config.toml
parallel_block = false
decay_shape = "linear"
seq_len = 1024
Each number is 50 + 10 x the weight over its row's rms, rounded and kept within 0 to 99. Layers, rows and columns count from 0. The size before them is the row's rms in percent of the matrix's.

# layer 5 attention key, 256x256, rms 0.0685, rows 109-159, columns 32-63
112:41 39 56 35 46 55 54 50 60 53 49 59 48 39 53 29 55 61 33 47 52 45 53 55 42 31 42 51 46 68 52 42
095:48 54 52 50 38 55 35 44 37 54 45 47 46 70 53 44 43 46 42 49 45 44 70 42 51 52 69 61 50 49 47 48
102:47 53 56 46 54 52 68 46 58 50 48 58 31 59 48 51 59 52 55 55 41 64 31 41 36 66 24 51 46 43 46 50
093:53 55 55 53 37 54 58 55 43 44 63 53 45 56 48 65 46 57 57 50 45 42 58 39 42 39 56 56 55 35 44 26
131:42 59 43 40 43 42 61 32 55 41 47 28 35 60 55 47 32 53 51 39 57 52 51 52 48 59 39 52 39 50 44 49
115:36 53 67 55 41 54 59 28 34 42 62 39 65 59 52 50 50 61 56 64 50 50 46 39 56 48 69 51 34 44 39 61
125:61 63 43 58 66 48 48 41 62 62 49 36 41 54 50 40 45 52 33 50 57 47 45 34 49 27 53 36 42 40 63 35
105:58 42 37 42 56 34 38 50 54 67 53 72 29 37 44 35 40 55 50 57 44 51 29 45 45 53 38 42 49 45 77 37
092:29 49 60 47 54 63 47 57 52 43 61 42 62 57 52 49 58 45 66 39 50 47 57 39 47 44 68 51 49 48 49 55
107:53 40 50 60 70 53 62 61 41 50 35 56 48 45 47 50 42 56 59 45 63 65 47 48 45 55 31 46 56 49 63 30
095:44 35 37 65 61 52 54 45 63 42 39 45 39 49 46 35 42 53 59 57 48 39 41 59 45 36 33 52 50 55 61 51
090:52 20 53 51 55 50 48 33 50 60 52 69 43 39 39 45 38 51 51 47 48 55 48 62 49 35 37 59 48 36 53 46
122:55 62 47 45 48 61 47 53 50 60 62 36 43 71 61 44 41 47 42 53 59 29 39 56 72 48 44 56 41 45 60 56
125:55 63 63 44 53 51 41 57 61 48 46 47 50 52 49 62 52 53 32 49 60 58 46 62 29 64 45 43 44 52 28 53
113:54 33 29 46 75 46 68 51 45 46 63 64 48 32 49 55 34 52 53 54 36 52 45 51 49 32 42 56 63 51 50 47
116:50 54 45 42 44 58 66 39 39 49 36 47 32 39 48 71 53 40 56 51 25 53 37 44 26 53 48 41 45 44 40 46
087:50 76 56 53 40 49 41 52 40 43 55 41 57 62 61 57 47 38 35 39 52 30 61 31 51 47 69 64 37 47 50 59
118:48 60 46 47 49 45 42 52 50 50 56 38 68 52 62 40 48 41 56 51 43 40 52 54 37 62 38 52 32 57 43 48
091:57 49 40 47 49 44 43 34 61 62 47 63 48 43 53 46 40 51 43 59 49 67 48 63 48 42 36 55 51 27 47 49
098:42 56 54 51 63 49 65 47 69 53 39 60 47 39 52 55 42 57 53 43 55 65 40 63 49 41 54 54 52 43 47 37
090:44 40 43 50 70 53 52 49 48 41 43 65 39 40 52 52 46 45 47 53 45 59 42 48 43 45 33 46 44 46 44 53
090:55 53 49 35 76 50 58 54 66 36 34 58 36 31 50 42 30 53 49 44 58 53 52 65 49 47 37 45 32 48 48 36
106:37 47 49 47 33 42 50 56 48 51 63 54 53 48 53 65 50 64 42 34 49 70 37 37 51 55 54 63 69 47 45 50
137:51 49 51 67 55 47 54 55 43 47 49 60 47 40 36 55 66 51 46 59 52 50 54 56 42 36 70 47 58 52 54 49
092:46 50 52 59 43 60 46 46 43 52 62 33 61 59 50 41 69 52 32 47 50 43 60 47 39 55 65 56 47 52 53 58
102:40 68 45 46 33 61 44 44 37 53 61 29 55 67 53 53 50 50 53 43 52 39 58 43 53 61 69 50 46 48 54 43
092:50 37 49 44 62 65 49 46 65 50 41 49 46 34 49 52 39 53 62 54 51 49 38 57 73 46 41 39 40 52 50 41
117:59 48 38 45 62 49 48 58 57 45 52 58 37 45 47 58 60 36 56 36 47 43 43 59 53 37 49 44 42 60 52 42
132:62 53 48 56 50 43 52 46 59 39 42 49 38 51 59 42 49 44 54 55 76 44 46 70 66 65 39 50 53 41 49 64
129:49 51 58 42 47 42 43 45 59 68 44 39 44 50 53 51 53 41 40 40 50 57 52 71 34 57 47 52 54 39 51 59
123:28 68 46 36 48 57 55 48 49 55 62 39 53 67 58 44 51 51 44 43 41 45 58 41 43 59 54 51 39 50 53 42
125:53 36 55 50 48 45 64 58 38 49 56 65 46 41 39 42 54 56 58 52 48 62 51 54 55 50 72 44 57 43 67 44
104:59 45 46 56 63 38 56 37 51 46 32 50 46 48 49 47 46 39 47 50 43 48 58 68 47 41 33 39 38 55 50 50
088:34 49 56 49 36 45 48 54 49 44 63 33 84 54 44 54 49 46 42 53 43 33 72 49 51 54 55 61 69 41 47 61
099:55 66 46 32 50 52 57 38 41 57 63 45 60 62 46 52 67 62 48 52 46 39 52 41 56 40 55 55 46 49 39 61
095:59 34 45 48 50 56 49 49 60 52 37 72 42 47 34 51 59 62 52 43 54 54 46 53 46 45 34 38 38 67 56 40
103:45 69 57 54 27 52 45 62 46 53 59 35 65 56 59 53 53 38 27 45 49 42 64 52 45 46 48 50 55 43 58 51
096:45 46 52 48 59 41 50 61 49 43 48 47 56 38 49 47 47 35 49 62 47 55 51 50 36 40 47 43 45 44 43 39
110:58 50 58 71 62 44 43 47 40 57 56 47 60 61 46 57 72 48 47 42 43 46 63 41 55 48 60 54 52 46 49 76
084:46 49 47 71 33 52 48 54 41 57 54 44 68 61 41 66 51 51 29 38 40 48 53 39 64 65 72 54 61 54 46 55
140:47 53 59 50 54 26 51 63 57 64 49 54 47 39 35 52 62 57 31 38 53 67 52 56 38 56 50 67 53 47 47 55
094:53 57 49 54 37 60 57 47 50 52 51 55 49 47 46 62 69 49 50 56 53 41 53 54 56 57 73 60 56 39 52 64
093:50 31 50 55 64 47 59 47 52 43 40 68 40 37 48 57 51 52 52 47 48 64 34 55 49 61 32 52 60 61 54 41
103:52 40 54 53 29 55 51 54 44 44 60 39 58 45 54 25 54 50 55 57 48 40 51 50 49 67 57 61 72 56 49 50
101:50 50 55 61 64 47 58 30 44 49 46 52 30 37 41 56 62 50 37 48 56 49 37 52 52 52 33 46 39 54 40 43
103:40 63 43 42 54 70 38 43 42 50 71 43 53 58 52 62 69 53 62 55 43 55 49 37 47 50 69 54 57 60 52 55
124:60 61 47 43 39 59 50 44 54 53 52 42 45 64 60 41 47 47 42 35 50 44 50 57 55 46 47 50 40 42 60 62
100:48 46 55 49 40 44 37 67 34 49 58 48 56 46 64 58 43 54 47 39 44 46 50 38 42 51 57 56 63 48 47 42
099:52 43 47 46 60 45 56 41 43 56 46 59 24 28 47 50 53 55 46 48 38 55 23 51 58 55 39 53 53 58 45 49
134:65 65 52 42 44 32 37 45 47 56 63 33 41 56 60 50 41 53 49 63 56 49 41 42 40 58 53 51 30 49 46 57
123:55 29 53 49 56 57 57 55 53 42 50 61 56 34 37 45 67 49 62 51 50 55 45 49 54 44 50 41 65 52 62 29
# layer 5 attention query, 256x256, rms 0.0828, rows 110-159, columns 32-63
123:59 67 49 48 58 57 25 29 52 47 66 40 51 59 49 47 47 41 51 56 42 62 55 47 53 53 51 55 39 42 56 46
111:74 45 49 53 46 60 37 36 62 36 42 43 42 30 42 63 63 47 46 55 48 48 61 44 35 58 57 72 57 58 41 36
115:72 32 55 42 39 56 47 53 42 58 60 43 41 54 47 52 54 66 52 24 39 53 52 50 33 51 40 62 38 45 47 32
113:45 45 53 50 73 43 53 62 59 56 59 54 36 53 51 35 46 61 55 40 64 33 38 60 65 55 41 30 47 46 49 51
118:54 50 62 63 38 43 54 26 36 56 32 44 58 68 65 46 63 56 48 44 46 39 56 43 40 61 61 49 55 48 51 56
109:50 51 41 62 67 67 43 39 59 63 40 53 46 29 25 35 49 60 43 53 65 33 47 35 47 55 49 50 38 44 51 41
121:39 53 56 38 80 48 44 43 52 63 23 58 35 27 46 37 38 27 55 56 46 51 43 35 51 56 34 49 43 47 65 36
125:37 70 49 59 50 51 61 65 75 52 60 47 70 76 66 23 48 61 47 45 72 42 51 62 60 50 60 59 35 59 38 44
125:44 46 38 53 45 38 37 59 47 52 56 56 52 43 64 51 46 59 53 39 60 46 53 56 57 46 48 51 43 48 51 41
123:43 39 51 54 54 77 38 44 42 68 54 55 50 32 56 39 66 49 47 46 56 37 31 61 39 57 44 48 36 63 25 72
116:40 46 36 44 44 74 40 28 54 44 57 53 50 63 43 52 47 43 49 52 48 45 40 44 53 50 52 76 59 58 57 51
116:58 50 43 41 52 59 44 44 52 44 41 38 37 54 58 56 45 42 62 50 56 38 32 54 62 48 39 26 43 67 52 57
110:54 49 51 53 50 39 43 44 59 47 57 65 47 37 40 68 47 51 45 56 35 54 43 44 59 56 46 50 70 43 46 59
125:43 48 50 59 52 66 40 50 46 52 50 51 48 34 39 46 53 34 40 46 43 46 38 50 40 41 39 51 54 58 49 53
111:50 40 48 34 42 57 48 35 32 61 40 40 58 27 33 46 45 44 45 41 36 48 59 48 29 60 34 59 46 55 63 37
124:74 63 39 56 55 45 49 56 48 52 59 45 56 49 51 53 39 36 35 48 54 56 54 29 41 58 51 60 26 43 32 49
112:19 51 53 42 57 47 59 51 65 52 52 43 53 47 56 43 51 44 56 56 50 44 47 62 51 43 52 45 58 76 46 71
121:44 40 52 47 47 49 59 44 32 61 54 61 39 67 51 49 42 48 50 53 65 60 38 52 43 47 48 53 59 54 47 37
123:45 53 43 46 59 53 38 51 43 52 50 42 57 41 50 50 48 50 54 53 47 50 57 73 53 56 57 49 52 49 34 41
138:33 29 62 55 45 55 51 42 61 52 47 41 48 44 51 56 52 37 59 43 45 50 43 60 48 50 44 50 64 52 39 54
132:34 45 54 53 50 59 53 51 52 53 32 48 61 33 41 36 44 42 64 52 51 53 63 66 48 65 57 62 67 44 47 35
122:71 44 39 44 46 40 46 45 55 54 37 50 48 61 55 48 56 41 65 47 59 49 39 36 54 41 54 54 59 40 73 48
112:58 74 54 63 62 37 62 55 44 75 59 46 55 43 47 52 61 47 49 53 46 42 48 37 55 48 50 47 38 52 50 73
129:51 55 43 49 48 38 61 36 64 48 60 60 63 49 35 50 50 59 49 61 53 56 39 49 34 33 49 68 50 62 46 45
132:45 71 55 44 60 37 48 73 39 62 47 45 46 51 46 46 31 56 59 53 58 37 50 44 47 56 55 54 28 58 64 30
133:38 49 65 52 48 64 38 50 46 41 51 63 34 44 46 59 44 48 43 44 32 35 54 71 67 68 47 29 45 51 51 42
107:44 54 42 46 59 74 62 51 48 46 56 71 35 56 50 51 58 37 54 44 56 57 50 51 47 68 36 58 35 22 51 39
130:67 69 53 55 37 73 48 47 46 45 50 52 35 50 56 61 56 42 49 48 49 36 53 37 67 47 51 50 42 47 33 69
112:39 54 40 49 50 51 52 57 68 56 42 44 37 61 39 32 60 32 49 65 57 58 62 52 41 37 68 48 72 37 57 53
116:57 38 56 41 51 46 43 43 45 48 57 40 57 58 43 48 55 55 52 48 44 54 57 52 40 70 60 27 51 51 63 43
125:31 56 50 56 58 65 54 71 55 41 63 48 35 39 61 49 43 61 58 27 48 52 52 57 56 55 54 50 35 42 54 26
126:38 50 69 49 54 68 71 50 44 62 61 50 35 36 35 48 57 46 60 59 56 43 47 58 60 42 46 45 53 63 24 69
112:42 52 41 38 48 64 61 45 58 35 47 48 57 62 40 30 64 41 50 64 48 54 60 61 47 48 53 53 78 40 47 68
118:55 50 59 48 53 44 43 52 60 77 50 49 53 38 59 42 55 57 48 46 57 58 48 62 47 40 49 50 58 49 52 61
131:49 53 53 50 53 49 45 74 31 59 62 55 42 49 43 40 48 60 58 44 46 71 59 59 37 44 43 50 44 61 42 44
116:39 67 61 49 70 49 65 39 57 56 48 46 62 45 65 48 57 37 55 61 63 45 62 53 34 50 57 59 57 40 72 40
122:42 43 52 56 63 41 41 49 41 51 56 52 63 58 44 53 49 61 40 57 55 55 51 63 50 52 47 28 35 63 34 50
122:64 63 37 64 34 47 50 47 52 45 56 61 47 53 58 63 55 44 45 43 65 53 40 48 53 40 39 56 26 43 36 65
117:55 47 40 46 38 57 65 47 40 20 68 59 44 55 41 57 61 34 41 47 32 53 37 47 47 56 32 61 36 41 50 50
116:43 49 46 63 28 44 56 56 63 38 59 47 41 48 63 43 60 37 47 49 48 66 53 41 47 54 56 73 54 35 47 44
120:54 50 41 60 52 69 50 41 56 54 51 49 40 56 56 53 58 35 47 60 61 49 60 38 67 50 36 46 52 40 50 64
139:44 26 40 58 48 46 45 48 46 60 47 47 58 40 55 36 57 46 58 55 40 65 51 35 60 45 61 50 63 52 36 68
151:40 48 64 34 36 54 64 53 47 27 68 52 51 64 49 61 49 52 41 46 28 40 44 47 53 57 47 47 59 49 65 34
137:47 42 54 71 51 57 49 39 48 56 48 42 44 48 67 55 55 40 61 55 42 56 43 59 40 46 53 37 56 50 54 60
126:63 61 53 38 43 42 43 44 34 73 52 56 39 77 40 63 52 66 44 38 57 56 48 47 49 52 55 38 34 42 56 58
124:45 57 47 52 54 43 50 57 59 66 50 66 34 46 60 50 60 51 60 55 59 54 40 46 52 40 58 50 56 39 58 47
135:58 43 45 48 54 29 37 48 44 66 51 53 56 47 50 40 37 57 54 54 58 48 35 40 38 44 57 49 45 48 61 45
137:49 31 50 68 28 71 53 38 52 36 59 52 27 55 49 60 58 38 60 38 28 39 45 41 50 67 61 39 43 46 62 55
117:62 56 44 50 47 46 43 59 44 69 49 63 41 65 47 54 43 45 48 55 47 51 42 46 58 36 34 48 35 60 30 60
122:35 57 77 52 42 55 49 51 43 33 47 51 50 41 53 46 42 56 47 49 47 44 56 64 39 67 64 50 50 48 63 31
# layer 5 attention value, 256x256, rms 0.062, rows 96-152, columns 32-63
109:54 48 42 44 47 56 66 49 38 71 61 65 36 49 34 68 52 56 41 40 50 57 52 59 48 67 60 69 44 65 48 60
104:66 54 40 47 38 50 44 56 49 38 65 54 56 37 58 53 49 58 29 59 36 47 38 38 33 57 45 54 59 53 52 60
108:50 53 42 41 47 57 58 30 33 47 41 64 44 31 40 57 45 35 39 43 38 50 50 41 62 52 34 48 56 32 42 52
104:48 49 55 60 53 39 36 50 34 49 41 40 48 46 60 54 46 55 55 52 63 44 41 50 50 61 60 34 42 47 44 61
112:54 36 65 50 53 40 34 54 62 55 47 30 42 47 69 66 69 53 49 50 40 76 63 43 54 51 74 69 50 59 52 49
106:42 43 45 59 47 68 44 40 34 43 53 32 47 36 63 54 48 39 35 49 44 51 38 45 44 73 47 37 43 44 35 57
113:35 45 39 63 74 39 72 68 50 48 41 47 48 61 48 50 50 43 55 52 50 41 55 47 38 59 49 40 42 36 47 41
102:60 40 44 40 50 67 29 53 39 51 52 48 40 33 56 55 61 45 48 22 47 57 28 45 45 71 58 58 41 48 28 58
106:64 44 33 49 69 66 51 54 41 45 54 49 41 50 51 51 50 54 42 49 61 62 48 39 71 54 50 47 38 34 45 58
112:47 56 58 54 51 56 37 42 46 53 42 34 46 50 55 52 58 56 58 54 51 47 41 47 52 49 62 42 70 50 34 32
107:47 34 61 41 54 43 52 43 45 49 75 59 40 72 56 49 43 36 42 50 56 58 31 54 48 37 64 55 51 55 61 50
112:60 52 37 46 41 48 40 70 53 58 56 48 54 59 34 43 50 56 42 51 41 43 58 52 23 65 33 33 47 62 45 57
108:50 50 40 57 35 43 51 52 61 47 58 52 50 41 34 47 59 62 43 42 41 64 48 47 64 44 42 52 50 38 54 48
109:44 38 37 58 50 49 42 49 46 58 45 45 58 51 45 46 39 57 73 44 38 56 53 61 48 49 57 60 51 46 48 59
116:55 48 53 53 48 63 63 41 43 38 52 54 36 55 34 59 30 58 57 57 40 43 60 42 51 30 56 65 73 59 36 35
107:71 48 61 37 52 58 46 42 49 53 42 33 58 45 45 53 36 49 55 47 55 57 44 57 58 44 51 55 47 61 47 41
114:52 57 42 43 38 72 32 49 51 37 51 47 57 46 51 38 39 44 60 43 46 43 71 57 47 52 28 71 44 66 34 54
109:54 54 51 53 59 53 54 29 43 46 58 68 50 56 44 46 45 50 53 55 45 36 47 47 57 58 48 62 61 44 61 57
108:50 52 30 39 31 49 60 61 49 44 49 46 40 66 56 58 36 45 51 45 44 51 48 44 43 47 53 32 44 57 33 50
112:54 64 51 52 47 45 50 44 51 59 50 76 49 54 67 51 42 34 60 50 43 44 68 50 48 45 65 60 55 40 51 61
111:34 52 44 25 47 45 66 53 33 51 46 62 54 45 55 43 55 51 71 51 31 57 45 58 59 65 65 62 49 35 36 42
114:58 49 40 38 43 46 44 51 58 46 42 34 58 52 39 64 52 55 53 55 51 63 54 57 69 43 48 39 43 53 50 40
109:50 70 62 44 56 48 48 21 49 61 47 20 50 50 58 43 70 37 52 42 55 41 68 56 41 38 63 36 58 49 75 35
100:44 60 62 37 42 51 38 37 71 55 41 60 48 46 43 46 57 35 47 27 45 46 67 42 56 38 56 67 28 52 31 21
111:56 49 54 55 47 48 40 50 49 55 54 45 53 31 55 57 62 62 57 41 49 53 30 42 55 55 57 41 41 34 50 37
107:63 42 39 58 44 54 56 56 34 41 62 57 74 43 53 59 36 47 62 53 60 38 50 42 54 61 55 36 47 27 56 55
107:51 38 52 77 56 43 59 58 60 56 57 61 51 36 35 72 34 66 46 57 64 67 47 54 57 36 40 55 42 59 60 61
100:39 31 46 45 47 53 52 61 44 49 54 57 62 39 57 49 32 37 51 49 75 39 43 66 52 52 64 48 45 42 48 50
112:39 50 35 52 47 40 62 52 49 35 47 56 41 81 60 41 37 54 47 51 42 52 51 62 44 52 49 60 53 58 28 56
112:52 52 53 55 55 37 66 45 63 66 34 58 44 58 69 68 52 53 43 51 58 50 43 44 54 41 61 48 64 50 49 42
107:48 43 38 60 50 42 53 49 49 57 68 46 62 28 47 48 33 50 73 67 48 48 51 53 33 48 62 43 50 52 56 60
105:52 49 48 56 51 57 48 36 54 40 57 50 46 46 38 50 48 36 54 65 57 65 72 49 32 50 47 49 53 64 41 45
118:59 42 44 45 25 61 48 61 46 56 56 38 53 53 56 52 57 55 54 48 55 58 60 63 39 64 83 52 53 42 64 44
130:36 73 43 53 58 50 50 42 55 44 56 48 47 58 39 58 44 58 36 51 70 42 53 52 47 48 31 46 65 60 42 54
117:48 40 63 45 55 43 53 78 49 52 52 42 42 62 52 59 33 45 51 45 44 59 22 61 45 39 47 66 36 66 71 29
125:47 53 57 42 48 70 49 49 46 67 57 66 52 43 57 38 41 38 63 57 67 47 53 49 50 56 41 48 53 37 54 47
119:50 60 51 51 64 35 45 33 48 61 66 55 51 49 42 45 63 43 44 42 55 30 66 67 39 50 52 47 47 64 33 57
124:60 49 56 44 58 48 46 43 48 36 44 57 58 40 68 65 50 44 39 58 66 65 55 53 44 34 52 47 62 40 59 46
114:54 46 55 49 53 51 67 35 39 56 54 40 45 50 68 40 53 60 53 46 54 51 64 45 45 52 44 54 66 38 31 58
114:55 66 48 40 59 55 54 45 49 65 41 40 41 45 57 42 55 50 49 59 62 24 51 45 64 60 45 49 66 50 45 52
121:47 54 53 37 58 57 49 45 47 39 43 37 59 33 50 59 45 66 50 47 41 43 46 70 48 49 43 54 57 33 55 50
122:58 63 42 46 62 59 57 52 34 51 40 56 55 56 61 54 41 44 54 55 44 52 56 67 54 31 60 51 42 43 56 46
117:53 47 46 56 65 38 57 44 51 45 35 43 36 58 68 41 54 47 39 52 56 46 65 62 49 60 39 55 42 47 50 57
124:57 69 55 42 51 33 47 29 50 58 56 59 57 58 42 51 59 49 30 43 52 38 60 53 45 52 33 35 52 60 44 62
110:46 57 70 66 53 49 48 37 57 27 42 54 42 38 57 65 40 37 45 44 56 19 59 63 47 39 37 56 43 58 59 53
131:46 59 69 32 42 58 48 53 41 57 39 59 47 27 50 64 46 54 63 57 76 27 39 35 38 33 53 55 62 49 59 41
109:57 60 44 47 38 40 67 65 50 60 37 56 50 58 41 33 32 43 41 63 37 58 39 64 45 60 44 53 30 59 49 30
110:51 31 51 44 57 43 46 42 49 41 57 46 59 55 57 69 47 46 36 33 56 59 48 47 47 57 40 63 66 53 56 51
108:61 61 32 62 43 48 41 68 70 28 59 45 38 55 59 54 32 45 37 60 25 63 54 47 54 63 36 57 70 40 60 49
116:54 59 39 61 65 49 53 38 64 44 45 60 39 50 59 47 40 43 45 59 41 43 46 78 57 47 42 53 48 42 61 41
120:59 49 32 45 57 42 48 67 49 48 58 30 43 48 42 45 39 43 61 50 44 77 72 61 40 71 33 63 57 54 53 49
116:46 42 59 57 57 63 43 53 38 53 48 54 55 41 63 47 61 46 57 48 46 43 67 53 61 55 58 60 65 67 64 48
121:73 61 55 57 52 46 56 45 50 34 53 57 71 57 45 50 43 50 27 44 33 38 38 37 49 49 41 24 39 44 48 61
128:50 48 52 48 71 47 45 51 43 37 47 59 62 42 51 49 37 23 42 44 47 56 35 56 69 43 53 53 44 69 60 41
123:53 25 57 42 53 44 53 67 34 55 68 40 57 45 72 39 57 57 77 46 35 75 45 39 50 19 54 44 41 40 49 40
114:41 35 35 54 65 34 62 63 55 34 69 44 67 43 38 59 56 41 65 42 28 61 50 44 62 60 61 52 44 54 64 49
119:58 56 42 36 42 51 50 50 55 45 40 45 64 55 53 48 60 59 51 48 51 48 40 46 63 49 56 40 52 48 35 44
# layer 5 attention output (transposed), 256x256, rms 0.133, rows 96-151, columns 32-63
109:55 54 50 50 58 45 37 54 57 43 53 48 49 58 57 39 47 36 46 51 50 55 45 65 64 35 61 33 65 44 68 59
107:57 44 40 56 52 50 67 57 49 59 55 62 53 47 47 50 47 21 53 41 64 54 48 38 56 56 33 35 46 46 64 52
102:51 68 52 46 51 64 44 63 50 43 54 64 39 56 59 58 45 57 34 51 56 42 60 71 30 42 50 63 54 62 51 40
106:52 57 35 47 61 56 64 45 50 55 61 41 52 32 42 44 46 60 64 43 41 49 78 57 54 42 47 74 57 48 35 40
120:42 37 41 55 55 35 53 48 37 67 29 49 59 56 55 57 42 50 37 61 54 47 57 69 56 57 38 49 55 42 45 59
102:52 48 40 50 59 42 41 56 50 49 65 52 54 45 51 60 49 48 73 56 49 49 47 40 35 51 61 50 46 57 54 45
118:63 38 67 65 38 66 32 36 38 54 37 48 51 60 31 58 49 54 51 44 58 44 30 70 74 57 63 45 54 44 41 57
106:38 50 41 55 34 49 56 36 68 45 67 38 52 35 69 52 39 58 73 48 49 56 56 55 45 50 50 62 58 58 57 43
116:55 53 64 46 51 53 49 44 54 51 48 44 47 40 40 40 46 50 50 47 49 38 51 59 40 25 51 53 37 59 43 38
113:69 42 43 42 38 59 51 50 34 53 65 53 47 44 39 35 59 36 53 68 36 60 71 70 49 53 56 53 45 47 71 62
114:56 71 47 45 67 44 50 43 55 41 42 40 24 44 50 50 58 61 39 62 36 35 47 30 56 58 55 39 32 43 49 57
106:33 53 48 55 43 63 52 54 63 33 69 60 58 56 56 63 49 45 53 60 57 54 54 60 63 40 65 50 36 38 36 51
112:43 61 62 51 63 46 38 49 34 48 33 46 55 39 70 44 38 30 50 60 71 47 68 50 62 42 48 34 51 47 49 52
116:40 48 48 67 59 64 47 46 60 49 57 42 41 50 46 46 62 47 39 60 45 35 50 26 38 44 45 38 36 47 50 37
115:31 51 26 49 56 55 40 50 45 51 45 40 43 41 45 24 41 52 56 37 69 39 34 61 49 60 54 54 39 47 66 56
106:23 53 30 45 46 51 57 36 53 70 57 59 40 47 44 52 73 69 45 47 41 53 34 51 56 42 50 42 51 45 50 76
114:44 31 38 55 43 61 54 31 61 59 51 52 57 45 52 54 58 61 44 68 49 50 17 44 44 50 66 38 48 66 48 44
109:40 48 48 49 50 54 43 67 61 48 46 56 60 43 60 39 61 40 57 31 48 51 59 61 37 43 50 31 42 56 53 57
111:52 60 62 42 43 47 47 41 61 54 48 55 40 48 34 35 70 62 50 59 54 35 60 46 57 47 61 71 48 52 45 55
117:66 37 54 42 38 45 62 62 58 52 42 30 50 49 39 54 57 45 38 38 65 60 30 66 49 53 37 41 55 36 47 39
114:64 39 42 66 49 53 43 42 53 41 54 47 50 60 48 48 56 49 46 38 62 46 51 55 50 41 44 49 55 66 40 70
113:38 56 52 67 44 52 45 48 66 49 51 62 58 45 55 47 62 62 29 49 72 51 54 52 48 45 54 29 67 60 44 66
113:63 54 62 44 47 43 55 61 75 45 48 62 36 66 31 56 54 61 37 41 42 48 56 69 42 56 43 40 50 51 31 55
105:40 49 69 37 44 61 55 55 56 44 43 50 63 43 69 45 55 57 28 55 49 53 42 39 49 69 56 52 74 56 51 57
112:36 61 41 61 52 81 58 44 49 61 64 50 44 63 55 64 46 55 67 53 27 44 72 57 44 38 39 62 63 60 58 57
104:53 34 63 46 69 50 62 50 54 43 49 48 69 39 54 37 51 55 51 48 52 63 54 56 36 37 48 74 47 68 31 67
110:43 55 41 31 55 51 51 45 49 44 56 45 50 47 56 38 54 58 66 32 67 40 51 53 47 48 38 56 68 35 50 30
103:52 37 56 59 37 48 30 55 38 56 67 46 41 49 59 69 56 64 63 52 41 51 62 55 49 55 39 67 46 40 44 30
113:44 61 64 56 57 56 31 49 45 54 55 43 62 19 65 62 44 43 42 44 50 59 42 26 67 49 50 35 58 52 64 47
114:55 52 38 54 70 43 46 57 50 44 47 50 49 34 29 58 59 44 44 47 54 54 67 41 55 51 36 45 54 56 56 57
115:56 43 48 58 56 48 42 35 53 53 32 42 39 63 44 32 41 41 32 42 33 49 54 47 49 54 34 72 40 41 53 58
106:49 48 62 31 52 61 46 42 37 65 59 43 38 47 33 47 57 53 40 43 53 48 54 64 35 54 74 53 51 46 50 64
105:46 44 58 82 61 46 56 47 59 31 39 64 44 29 60 57 47 45 43 59 50 32 50 60 48 47 64 46 49 50 50 50
114:59 56 73 65 43 42 48 55 62 60 51 56 55 41 65 58 55 53 53 48 53 52 44 34 53 43 45 55 34 43 50 46
113:48 51 34 40 47 53 49 37 58 55 52 37 70 43 45 37 48 37 58 42 46 54 51 30 31 47 41 54 42 58 55 49
113:34 48 48 45 54 47 52 49 51 54 47 42 59 51 69 64 44 43 54 63 37 32 47 46 72 54 67 57 46 69 41 68
110:49 55 56 43 42 63 54 49 47 47 59 61 43 47 56 74 62 53 56 38 59 65 47 53 37 57 54 36 47 39 58 53
109:35 41 51 52 52 55 24 56 53 61 60 59 64 64 59 48 42 51 47 43 47 48 64 40 53 43 42 51 47 56 67 53
108:36 49 46 44 50 67 40 65 62 54 49 64 37 47 37 30 40 66 48 59 50 65 44 36 44 46 39 43 55 49 62 26
103:56 48 41 71 53 48 58 58 47 40 51 49 66 45 62 43 57 62 42 55 38 65 46 43 55 58 52 43 55 44 63 38
116:29 44 35 55 35 58 43 47 52 67 53 43 45 48 41 57 37 30 52 57 59 57 55 39 61 54 64 43 61 57 50 42
110:47 39 52 68 46 36 46 45 51 46 41 44 62 45 61 50 49 39 40 46 55 70 54 44 41 63 39 61 51 38 37 42
110:62 45 58 47 55 50 38 44 53 28 53 48 48 60 44 59 61 52 49 53 40 44 52 49 62 59 68 51 56 56 57 55
116:56 50 55 59 34 54 69 62 62 50 36 49 57 41 43 44 67 49 53 66 64 55 41 52 45 45 73 59 42 49 42 57
108:47 42 47 41 55 42 40 61 50 59 62 58 48 66 50 68 52 55 49 39 39 39 56 54 34 38 48 36 52 65 49 46
119:54 32 43 55 61 30 41 54 56 61 30 57 79 44 41 46 52 36 37 62 38 68 60 62 54 66 59 58 40 54 33 57
106:53 62 47 50 53 50 51 34 43 53 37 38 45 46 49 54 42 33 27 48 64 50 66 34 31 45 55 64 45 40 44 58
098:33 57 46 43 44 73 26 49 41 49 48 56 39 60 35 46 52 68 46 46 25 48 56 40 41 29 32 49 57 60 47 54
098:34 63 53 37 42 48 60 46 54 41 48 46 47 52 61 60 31 66 68 53 29 56 43 67 50 32 46 38 37 51 45 33
107:46 36 59 61 35 50 60 47 59 46 65 38 49 36 51 49 56 51 78 64 57 57 41 42 43 48 68 50 38 49 53 60
112:35 37 53 68 58 48 57 52 51 59 45 60 53 53 22 57 61 54 24 53 51 44 50 45 58 49 41 59 57 43 31 41
115:61 47 35 28 51 51 56 35 49 67 45 54 51 52 28 51 53 64 46 50 54 52 35 51 46 41 44 36 49 56 43 49
114:49 62 61 41 49 60 41 46 56 55 62 58 44 49 43 54 34 45 51 49 63 59 57 57 59 53 50 53 73 48 35 38
119:40 49 61 62 23 44 53 38 55 40 55 49 47 55 42 55 33 67 52 47 53 51 33 43 46 49 53 62 62 45 40 53
108:57 50 39 55 44 56 56 55 53 45 50 57 31 63 45 54 43 48 58 15 53 43 39 73 48 66 74 59 61 66 73 55
103:53 51 64 32 37 51 51 30 64 51 48 48 43 42 30 45 38 53 51 40 59 36 61 67 54 62 42 64 43 49 40 55